{"hidden_act": "swiglu", "rope_theta": 100000.0, "tie_word_embeddings": true, "init": "uniform", "decay_fraction": 0.809, "doc_mask": true, "train_tokens": 121600000}
Each number is 500 + 50 x the weight over its row's rms, rounded and kept within 0 to 999. Layers, rows and columns count from 0. Numbers have three digits each. The size before them is the row's rms in percent of the matrix's.

# down: layer 7 MLP down (transposed), 192x64, rms 0.179, rows 32-62, columns 0-63
# gate: layer 7 MLP gate, 192x64, rms 0.23, rows 33-63, columns 0-63
# up: layer 7 MLP up, 192x64, rms 0.231, rows 33-63, columns 0-63
down32 089:597519457633445406482461500521511460502482522497472402544581575467404543533379479517538517544503471541538435470471504442479428523564543496497480494442571438533487569512432542523473454523549510
gate33 104:486498506519476519516540473533493498513516542486507512545434459554465534615585511528409523493502523457398517424543473599529409561539413429561595486506574599475448497458453512499491582494512587
up33 105:507564460545542541491539547448529499582512468491465343525508479500527438445542589418444471481450446476523506462505423598555488481487508546475513479525490473599486453540473446543471407624476536
down33 096:527513607477481525469484509526521495558530461564448531471445411447486504515507565582413615512506615491484525459522427559511433543584386546482541528544576434533537483470450532486487562497509557
gate34 093:357543567514579463532547540491445547532537550466592555560506477517462535543596549470486565444485541514571506492513457529503501491502563445426491537522434508554484498452533503475555441559568634
up34 085:511488554461541624500516502416471563539488530527468477566539503558487476421508485498553398446566511495522576477588494531527526570526483582569449495518441479532604566494479468588609530469481437
down34 090:577496486552413424429503509451538498464537544526575419515510529450556563522436388480495509522371494502470534508418489485554436497481609529504514503432508554538469512485413450511461439478411540
gate35 098:503500479502505607448469506443430584525470518545422504544581496499426508565470484542581556490517524470512454432463423531442442509600565514595472471535504470543506392557429550576518494557463449
up35 091:496505582495427596451543481545491431440533497472507528478433574619547503511477575550528552531543518513472404442566391484513520464509525500469582544475471590568574494515580495476523472555430519
down35 100:558573536523458588472508437503550576419472444470507426525518475489536459486556479496450503437538477486438554486400454481473546463527532535520536446469552556522441388488483540587503509611373491
gate36 111:429538490456545489532601509497579467451548486440445496544537571526433519519455453482502541519478429518424469408515574390455573552554556562510533534532424465512457375422549475476529513487501528
up36 100:514578505445520496558577445572504546434528492552537592502473484555484529603424464504530575499471500573436514403518456565422499475552449559520524544501548468464535439505579532551493490410408552
down36 086:393427448552556538515472485534550465578477571585521475480535460474416444567532463416491546542379514505445536466599543603461505468498436515444459560503580476510503526534496486508448556501505458
gate37 092:468596461555583506422424409560500449585489527423548546502541554553479451561576483631412479569469527501492457555510485511486447503559499559485465458525535507442503508539512462548485556482590526
up37 092:553509543444532561500554512445552427484554521617516568462523540547435585416407470563518583535528496455541500461483459479511425496547550499471479405483558395499418521478457557555468558516485508
down37 095:537576477536417471569555511520466435480454526503586441557488439507542512547597541437563460456494428520472516515517566453419599473482425563461450543595508457494479556494566465429560487575521489
gate38 097:533484560455489485493470477525460474564421529407532505597455432489478400429415442558552530487462510522384509516545501466398474512478411462510415488511549510477580518521510434510593578480485500
up38 100:516493502541534491470502551427587486523469497488495633448529452518446538518504493494523514556503552525471588545385529494493503366538475473493536438384475508514493531458435377521572522563573487
down38 102:574499458545397609485419550466479455472565597499438548483499499513483564515529561550516568400442460507560501529433559474559497534482508573506472468489508518490429548568480510555419389541528495
gate39 112:530585505601594545516425503490525434514488451596391420561497446466539521492540527459464528475556491503466456468521484522566530445552466462502531380459571476600483489494589525449447556491500521
up39 112:537565589488442431551462462520437518478437501455560561417512554470412509549399457471447525483494575484515526501549520505499547454413591505426560502493572394500511503565492551475431481437567491
down39 118:373480539501520435496407462477395550512480590455554537481490542529478504492503440455525498445574523462480533497480459534554480537461576422474460549530449573505457553419443488526532436516589615
gate40 099:440514479515421475432433357455484479541539502542421491513522519442556594491511502461514484543505445567613514486555496462561559445477501596520415407493490447412469476467477476467469464478486571
up40 099:527502553458446579432458463524564489398480463466398474511524522441475531451480488565488448406428443584555562487524462532545378496539520520516475480467469489445487503570479442459573573589462542
down40 099:444442480437552379499438554479577504607541477549436512545469489549484586562434536541498486530480551477471418500430520502495525550409536523455463545541476494568552509432516436505386535500494567
gate41 110:484481537496465531537432457537543468426442481410473538556520529568611535424451492555461522469441557473428641418486500436498475545538527534453474511468548460573522432443463432560551455525528476
up41 101:552430421427464445470473476499526488454385525459500568478514428544437546563518549506566527466486537566549495456483501492595492445469575539610475466485531391463487542420448421455501512536435496
down41 105:463441406452511462568604406526514470536550500520553489464497468460559386529480477547486509506436452394487435432481510517503431492597464587455497412570515518457451596454484496474495526522482475
gate42 106:554540421372466557484519437525547443595489525471502517578474557531508518583535478527504545541444433506415536542502487504433511497500534560609492534547506362535466529449489443536478471431449541
up42 098:530501529436505488425499450538487416563444514511557554410549571558540506644444500490497479525500489436517543513487407545463435603497581476508529545489505479421513379547492544540500511493568546
down42 101:499571477581478438488520537486542487560537534547430528521523587481467428411525490467579505468507575546555487591482509478568413502460524382468548463392565549552582487456503491479565566504539494
gate43 098:461488528425501516367547453441581490528488524461458522506502539509522464561485451484514506494540511457562541525510394526521465579477504467512443497516529540587566496455492492569380410571516640
up43 105:465589463568481522448480435477537431481423458414426555508457505461437564577541485475500448478536529507484461457519446436508584445551497507446489513563534371424538527514620427494543484502461524
down43 101:653483483516458507520451536514482496450516487511610544561529589544461538490551541541508560527476458447460462501468532431481569487498530391537517480507501443551476610576571510518572435530595485
gate44 086:495455439492589582494459577487582440538499510523540456504497506557549503611548482592540576459524462458389477440544472462462508561491540442517548491403482444581492497476570462544522457443420506
up44 093:484569471518427433541522490481462453508517424599518500493479502570538508565481475501553545522465587598497476483508456467522406377396526428496456563483497458479624539506527467541564457505542565
down44 088:547434617521467571407469456553499490503544469456475492569528530455390473441556445456430563437599446453532512529477541523473573520550498575535415513519497559542472492498435543514505457505449414
gate45 096:530510439522438506459519541535473445580482556490575452508466397542493536546504568472494411529571519452529500517455525480505432474546514447581378454450540524489506519575632537455555547453435437
up45 104:498444469628601544542589509517427532524571521529508520509518543475533513408518473503516440494439539515444480511500498472428474507495505515447509481588460435563548406554419565573420529445590474
down45 102:483541482583517468519438502541489523557580447531486573507501594422444506585497470477529373511454609515539490512536506457481496523510529523605587484478474546432596445451436485606523517519515509
gate46 101:471444409441490429519449565496377484499608498477453482557508467484436488521566471543483534432528548453472435389462498560443551427479462459472430562525402493481441467508457457497443470444528476
up46 099:523494480463517453472550435534514628578466447496438530506516485456486410540451531562441456568434444528450525430543489539528394450515480338508510476479477488435597485494523502509494578490539480
down46 100:484499523481568515461463482595435482610486543554580573418559481609456522453539428542454494489466557505423573439526410474616511483532492473431477507468492462533512503458447550477459507563535550
gate47 103:500430444503505470503523459556504525507505459485481491519453420437485569478508412455433520474592484580415548475547448448481572468468399523540490519463468517465472406525489619420563537453543394
up47 099:551411374553557577450532554473590477506564522431401473475448471438452533522478468541493475459552536502443447517501480467493462444501494480625482427521500529498436517504525561597480502519457411
down47 092:385510416545466505474440482519539461475525536549492551422566508572502563515506467525457497505682462514516444441522414508579487523545522419478419555437487481465558503469548418510541506490510521
gate48 105:559522500466459471572383562482475433449495586430505512453530358546541486460533530543562603501485440465442532565510509468591481466566519502498555558512490500490476616536495466483571470512557499
up48 089:420477501532533480505422438490499508475442528561509533554502438543518482503403556540439488465449489518517545489592494480588439545565513470507551558495487477471527357468522540550523543383500365
down48 101:458638564569526528399506509469491434410554491484480420511597543511529560543527373516503505516526461477557506524403539543479438525494522515447543553485463507580496494566512490485513479604474545
gate49 087:374464556480543487539500560491540408484457502517482417485473500538532616569468476416493552487577511584497558484599494538496535570474496466534447483530510491443526563549491572474596494500450600
up49 081:479531498419504403550482530494527459492480374464558475457545497487505451568443490512430474505545540495531542488524582542497496505518432472401533545408481438391550485581421456582407497461459505
down49 079:571454572587440451444450460478454523515508532486513511503501449495492535378579601417536500495461494456584437469464459491532455438500562524568566365573480532566478523536513512517471429459513508
gate50 093:415545525496542448452512499452516482476545478426452506473514526579426494454528476534407523427534457427416516432465466554601569531442535578515488545434498494476595497468566562422582484449557489
up50 103:512515495547534508546592584517450454532456476534499448440481475595543405430573477571546506507416556525425523506554435543550477521566433616458524495466483467550501469515505594500572532572552517
down50 102:469454554445458568466467511524578476575452528525498586362478517526524470523427555480522515492445512537547530491450439555374409469491498548617485434546539533536441459572456494527459482546517508
gate51 110:515513507514417473525470518537499336491557499565438512552495534435406490427516475495459623503469416540489450522421465544476512560488574497534529495539515546493523462550481468615496521388502512
up51 102:438511523537533569459571430495455546481587564451606516560445477511341519472453545515519471550475459499482396463486555471449574474502505568482476529554521531561524503534426409505435457519525508
down51 099:470530378431520512500542603427497516397578399547480458517434490492553425435498568482488446587427473518435458484467528485473489512529555544531517499555498489486436483529527397530555494508424557
gate52 099:466572527525376467511609469451504471476529535489541451509536477529421521569481475507479490540579446476398507391509555457449518480530460437440545500441579544546458442505532474389446473476469569
up52 103:548535457492571562382520532475549495405465521526492514543485551530567458504502510557516568518529562556535558615478412504513476534466457481528450444450524391519532415550525439465615524563494500
down52 103:464438503448520536583534480483458512397446427418492504524412438544534499486493576537524411494560445460459573434418487406489557483477465491607550415517500504433436445500509539488582500511503519
gate53 091:509532584513435480444537520570509578490569474563455536546529510523502452571486489465552536523455568461602467524421523415494529455448514550502422450626497523530427428555474425539532529477560426
up53 091:593454565477594542483503495417509496530495500509483427606513561528463571504592422433503558441514444510496486481538515474493497468470417438473491544503563575485591515579625533432518462468464486
down53 102:430563602427481462517580572531514522552567485504551529481562494520539488551535536487601486542400597572533508506437554442460519480512515545506519435559459581534481448452451432550535499445591481
gate54 094:448470419529495478458471482504595425441499517409450542490590512518440498483427540631487451443548497483477561548512454525499466434552439412505459570491459504410547439480489468556563571540551509
up54 093:377531516456516476480485519444481532479567597536541515493552459510509400548595513422432518584433496525525499548576508520501418501474473557497515484604533525478513436428457508447403573545546461
down54 104:438492601476494496555562491537462573533467483505517499534445509546598566530567409462498451572386498505481472425397515542524533564464436437502542452512472525528462598586479412521490484470524463
gate55 100:451502515396508513503581486508480511577490526486401502446528546473514567419537574502521449490435590485554476580499542438435414536570536511529539430518495431526417497526543539568424571498529582
up55 097:562433519533617431552452509516553427537480462480428455524472535498608546553446491488500499474524538506474504490496423556468544454538558518521506591517522467444484557523378607573406563485495481
down55 096:491532437420493519479556533506551518442542478557506496482525499582496473474597645594485515537541545427535551571458478448453508598572449481520444501445518535468475556581598490461536481520425507
gate56 095:565629438482404501507465499439533545492502491436454556567412491535447505538492492555546515433529356464494488465433461495528529541497493513538482567594482567494498402462526443463495570544477447
up56 124:381560507512449529475482524510560598539440478458592455450437503447418511525537462475453427510552419449433501492517508566440533490505486569473541561513472521492530437443520537466574372480567549
down56 121:519520506551550563484521474569514563491450477519490465551516635456462553516493403433472482490522415465548550490572501611430528522438424505517439511556459556450565566529583464469546457462568454
gate57 106:436547466409534513414484476445524468511491504420463460470434439543563487532565466530408483556470510477455498420480583459503527460536460401493510494395518384436450416488585462567496510515491487
up57 098:625483456492468555482522434577570594544517496559415502544500539549523505459451485519498516509490494500520489475463517529467479448569616533464478471600482560574462616450400495518531459467420534
down57 088:567507475432505531471457473437452432423521436462555482541424492553505508480576582478548541472510452563486484477490544349485484478542574474528544578479548448531516455546620514534494471405458444
gate58 108:547619540589504534535528407578473510559408513491388530511471451467532581582461575532475458461551471399472572484445486565531534448554497583511512533508498462517539483491534469493528567438507525
up58 118:545488449442575535586455590498460442519539554478492414476360512510547440480448508470453472521514485542496471453494473514615454551564535510582459606521441524486468535515470505519474451514393440
down58 114:554585452462503526517459577477510437534474518485448429589553546444547576426413461507465445529542460505455488572467501526626518443514467444601493521403534461447501537487479532526463513483474606
gate59 100:499517518538424495457420432390447455475402503453481482450473460480481497568434569513441434453617511467502618434454417425469504522433450473495496505449531526469457581552484513469519536473550516
up59 105:476444381430497419492527481533570486564535487432353548483515493488468475546474495524579549527498415518454411510463528480472537521499447525519570505391429533507488533466548521495538412526401507
down59 103:549514472452438522460436498452496475415502502486498415534482539515435390459511377479535546458474525448506442459503538481553492517477511582590517459469532579433377491463511550420420410520510503
gate60 089:524490491427436458452556472504463561556474467449536423565535557507519469564550450578475454536365496474442521522548546511499475433453465508547497579569505516535483501543510428539565510609628506
up60 081:590503470525560489415495503492399568515448517472509460540479490436519520500494576504580496507487458542499429548434396504600467452499425467499544572457530496524493535527574446393540418468606482
down60 084:432506573561508478495479502440609484537571549463387475515564508520439530537436498529445481460525534605453526515513584562428581575497589517522418525502474427502553477424469530509485537552533452
gate61 096:586451513502527502502543469476485523475565408447402450566599534543568534544497458527487511563535415476526454492483447573459531424484495453373453532553465499494422513568527556507479453410556544
up61 099:476521519506444507486477532503526458459565553463518443561561569573569595519520440505475499459546552481431487507435482556431486519481511434429506396469442494394415410569557518567463487574488571
down61 094:478504505426447529630539584501530472487495427476536562423565595509622464531424571559506445484487463490512545519480504513502480583524548489522410542486504555523589528501518437568492521536402493
gate62 111:603530511450476563487455497389575577420440527536420533512520468465538579483538504526520568483613571562468499466512461509450542465505517459605434577441572515497535542516475516450545488548491450
up62 105:422484480511475511481502562564536422446503476424498535456490516495493592567484393543507524409506496510507463489585455508539613466510601572548527523525549596472548515531371505550486515490582496
down62 104:532587469488389467479469517542526497503560503541499567440530516439531510562540424479515426406503458487505490539503492479490544583469531455516509500535570529406455591348438491512458413469497421
gate63 100:536533447562543514559526539529558434440530454473602508530513489459538490553562509492446502440582528409386552581529497488491395470519502512460540524535491499479526537377493438466480422531537607
up63 091:525574533594515492519503513507470458562451483438469526508486535529520439618503522420485563411476418425583489493617503519531494547452508565480575498533528578575563586537500511435518463512551434